{"d_model": 64, "n_head": 2, "n_kv_head": 2, "qk_norm": false, "init": "normal", "init_std_o": 0.0551, "optimizer": "soap_variant", "lr": 0.01, "schedule": "wsd", "batch_tokens": 32768}
Each number is 128 + 32 x the weight over its row's rms, rounded and kept within 0 to 255. Layers, rows and columns count from 0. Numbers have three digits each. The size before them is the row's rms in percent of the matrix's.

# layer 8 attention output, 64x64, rms 0.224, rows 0-63, columns 0-63
100:126181130124103094134101179152092119055077095130067103157099156113179194176136165153102178163141126143098130162120174132101099170146110157193124106168120119096176131101139126135111183149131125
091:081136136138133137103128101123167088115171094087142171101140129118092095108167118099115176160064105163105103140171069126103190131153139160155169150122179144087156157166070127102100170125053117
089:090144087112134131121147108177123143083125082144084125097140128114102147098104174078127081148121111150174126166140106131123080118082145150128149132116136116163047147087109176148184093142059042
090:174114196165164167104193113099113117117134119137102112102095141094080141076180085164103153135121093096125089117106087147094111146164118129151102191067113142046151167141124095121095102149111124
100:114224099122124168138124141114133118138154118092115168155144098104177133144121136030120131169127136139104138118165089087159166083100132108188154048129116157179143093115104126118138073149101102
109:134134074234111151130075115088141110104093132106126138098106167109158124186122134155170110135048155134133132107103106142123079163124094124112161047134073148145144095086122122130088095139096141
101:165104150152117126161134112185125141174085131149149152105128131071147120115111138090143109135203113094112167107142196138127102160105138174103080155121186134087135209112159102118099118153210160
090:124069102114113142143100099101092146134152077155174136109106069160112128109119113167141142130126086156145153088135098233082122228107151157127120121093104143121065119105137158121165140120085111
089:118141210063121100073147139173104136180125131148088087149144160120134126159126130089147138136113207163056123095142164131120121134068171116126134141120097119145111194171163136084101119106080132
086:151124146125154077094152132171133104081085162135147125098093144135157158133093121115165155170094145170111165182122170136093138091092101147059128120099118146164106122172204145100158093100099212
094:100090131152181123133125162130152168109183108136175118096127212152166129124167181158129134100095149114163098136141149065111147118160185187185118143091104139132087131208140121110129078115130142
100:190148138089141134120158118114137160116100192143100176062158127154138099084121151137096136166095185096083174105083166174183181093095141167119150160059130141150122118083122135116123156134153108
103:093133106153147141174132161152127100172130096068105141114095113139123115175117131097171092121164117123119084138199111148031151155128124182135146057121200129137135132122080083110129148171164150
101:118147164125078088143112080119076078069127179134138087080137126164140078114139143168156175110105072062094126127099134106152087125097154178151121084190102145124104134123128073112125117165134176
102:127141098125083096120120093146134127097156177112106111191117089152152127137070156127104147179116147169142150084120173172161082050164106188100109126126161122133164050103111084158119150173107121
093:134124186165111144097152123136109167120099104092172120079121136163161179138086129140111151177134088135116100195117136124121103107138164144192180098059199206141137165140107106161153114098112127
101:151174150172117155152126166145124102099119131150156099145122145144145160151171092126241130138217131094110076157135084134115120185154116133135108118144115086137120099148104062112092108178168146
096:124103173121139157110074116161072125163173082118068144085142116135156089066127203119138159157147166094175132115139129107199131118106124144160110125136120117119088121121125071111184093162083077
094:112134110214055139137151130106138108133107104110101135110111148165121161184150116092124088164115141189153090138113121130165102089156088165218156130051125149111139171135077154103145145134149147
111:161103111122095100102183165089165142110081135142144129139160140019171132157175120139127159105157094110122118100116105138126091074126091058171127139096094151087192144121124112142120161114169172
089:117149086150176103142145127120183161160109099151129220182110139189110171141088093171104117180163145140153104142130170145124201138178149152144092147163141147137133160160152150119095184131116100
099:096097101176144146031112140133049119112133119098135079116113156076147095128172132150137125113159096146149129147159111099065112114122165128105159179096148088094121072161166113125104098064144096
102:082147126145191136184164124143137117139134152154126141076137103158091149080171161151117155085121170139152118124090109095109153103141091205129112078142115190158093145070180098193159167116116118
106:116173141136071145078109136057131189096144159094090153149085124119114106039150143117147126137115093144074147118113077145149142129098131188104086154148187120130151082127097131165121131059136121
107:132134101109143109129122152068136117113111175100142156071152129120142123136151122129159105086150112106202160161091120191098075116186120110152064084162199106107085100106153135105131143152150204
107:168107146184193160134141119154167116152147125048112170172153162107122191165129140185088105125096173125122114142154109114129133152110136185137117135130142149132179180180129122177061138175114149
101:200188173143186092118132115135146141147078112129119084198144111094137101105096148157137115120085120100201148095098138106160116123125098055137117165165173117145159149120094089122149119107096185
102:166128089101124111177144068146172096187154141072135118131104152158087118110152197113096090113145184170179118102152111088181157073174073119129102110134128113096090088145135124139142096167109120
107:090169124089141149127123162086120152143164097079077098104130150091107100173154160126109179179130142130106137107106111123143090183149137087067100103175168154155166163174141120107090143210168105
093:168138136151101169124175151138089132149120161110159158135171067121139119085169130129107119128143180124106130086116135145139153131090158190106173153206127119109105126184140144128105028122175189
100:111135145083113162158190163143156134153114119140161055143085117116163146062139155133075094126151129149108190134126135093152109145095104076116083145123149089058148130119194134119081189105131095
106:148103118105125141122116078097109140156122155108147111148129216184146131153150090087131043185096161148109136168148081180152148167175124085139162111108079112195114075126134158119125108122146140
098:082110082120127168153131168195111202177130145144111119094173077113108132127135134071140151132132173113118130152107155135108177150087112167156128064133099098125118136077125129164194186151110074
106:155181114156119112109058126083108132113139137114163149114170106067141122101185182177084107109148082175166124112114157117100142105128142176180079188146121159128150131108137141135173070100088170
111:112080126084166124130145127130071121154129097081135186102153144126145130131134081162128118166114162162157103153169135136098116143151139084089199136121066077223135125091125122135195089147109095
098:104115124121138110129179084084144108126127108149084131167107149149113167181188127145152119191110153090140157168119122147119152161147069133144086117062084119126156084125129174146040199150136144
122:110130059101099158131211105134111125137102100066081144128157089149073117126104148155128146158099115146148106114118146084171158066137171173104174101101138075164118180169174141119142133107087111
098:139114105121152183137121126104113149104097151182145093073120124142045212059111146149120148175146116106099163139077159100125193091128115126106089079132157168144151107117105153107169166159122147
091:124111060162130091140167157133159101109190067137142151119099184153113169140131126091101170126173128184094141086182151115151183127113161161158158133087113087146155145176142155128109171143149066
097:147144153122099095150147178146155058133087092107180142118118108125140136088102137108099144111172159128062149061175114082143133133138125074120184179097170137122125168069161156154157132094139071
104:125130113131117107138061152151149141039084072100150120108166176124121135072139157108135162064121077081132123089133173152078123123154120157174143151123195137094137143103151124154175069114113114
121:110099096082116121130111100168123089145138113135125105067123153139143147130114108170159135176130176114116147103119059073148121199165115192161109122144095067079180121081140189096110174145152138
096:087108135192134142082122134144136123124099109136152110130091116078084134107108179100119122208066177159115161152103085142133070176095126106138156122092137137094143106127127199069185101110086127
088:167137119117101147124133125146069177148192164135109133128077102090076101181126144154155145104115121087117093098202136089078151112114099125125185053115117143193151121125154112177165151157146108
098:140122154141161160105116160068144090135161165082083143124160155183144111108154144136140158085093105084123127179182100175099155073185141179122141184105082119147085151101150118192128102115120159
093:162154118141135136132099108075114161098117066088122077119131135156166129055155067098124112130101126110093133130140092149156090111059075108149152199135115069148091071141181123140148131173129149
116:185130143179127095160096095093133066141104164136111133111104142148101119107099173091078130078161155168084116094086111070158067120150111120148106208150152180174108123104153146169126153142131154
099:152137047081173123068161140106113144126169124097112078127160136102098098135153157106137148102091182120154143129085111087088156139199111141178173105187117067142129124195134095135138118148122114
100:096101085086120123154169135142151194134177171171117073086166158141212118097136114115130191139168117126101172106099131126087154093140174174165122107147142128135104175150157166134123109154185113
099:129136176150117124098082157128126119105130184131127131074168113071146127081151148193131078105134084106107142072135167153054091122128105121203142204151135137119116143076131146114125118084177142
110:064123113163152135135147118096149104108104132189176177123103101100136061139044121159095141161126127125086127086138195087159137142158118100127123100097138192117108167176098171099130121118186125
100:151139086141157103108178149124162152140087105060181163145160102201112105119120137118197180131130128115141114154120117194114085113069155134097117090161138053126157086156150141167148103148150146
103:136163129164132087129102175195135159075131182132127127135132191118146154138111133120157120171089169071108154129131195136135132153140132184176123094089153169212092119172114126115160167090134105
087:162105117051136132130157129133129058130092120107057099121093123179120126105192200144114105148093180185145111159058110119174144108099104122169147144128102126111113120094134165163104154133081117
101:077189117157138148136117079132059143178154135135160101089169119180150129149152114106121098084148185179126168116142150102172166115101100116100180156166112213146187131111143121099151138125146116
098:115159124178203100163141064156085115141106116148083091110143127149159138180125155108151126091093100181166145112145131113152100140137135107140197085120105124183060132150124130215134110147101100
097:092032140120074082077117093083112141143149115135138096095147091119166134104175140158167155186105131153097156130153164126070089124105152165100105126120083076112151125075091103116137103147176143
098:140174120152122111139142168130062121110177123144108084090139098118104116163105146163097116155107169142175154076158094112097122117067201182217121132113157080131100107088092137096140157129135096
096:147136090138121118116105082131135113182127073191096126088107154136069128141123110115172132170120195078162174089176178112121123138097138214101110104152112130153153144169125179106179154130096122
105:160154088065122117176130146091170125153187080106117103139157076133118176117104132066146077081141107155099152120167096117119141124113072152101114095107127056092069145126118162172155146086104132
090:102126130071105184136152152155094091109164122097076141122131132138109104122101154138096132044123084129130161132108115127181180100134134154150214095127094124147128100056177114131202120093105111
097:132151137146094100092170145105148149120114167089164143104095128123153145104114126111196097177180192155063145148128136179136124158104155141151095099161099112089135206207160103116125098127176148
100:121109181090076158157107104131147127104148117098125110093158111133082120175205152165120132159150188131173128066091106133160143119121121157158103091062090110190094137089151123127116145063153165
103:127114142140093063092093153136176071151122108159154129155151146124118096083128085140121147192150105152094120100162143152153088088108080121109118183158098149080182160210116141089145105180152121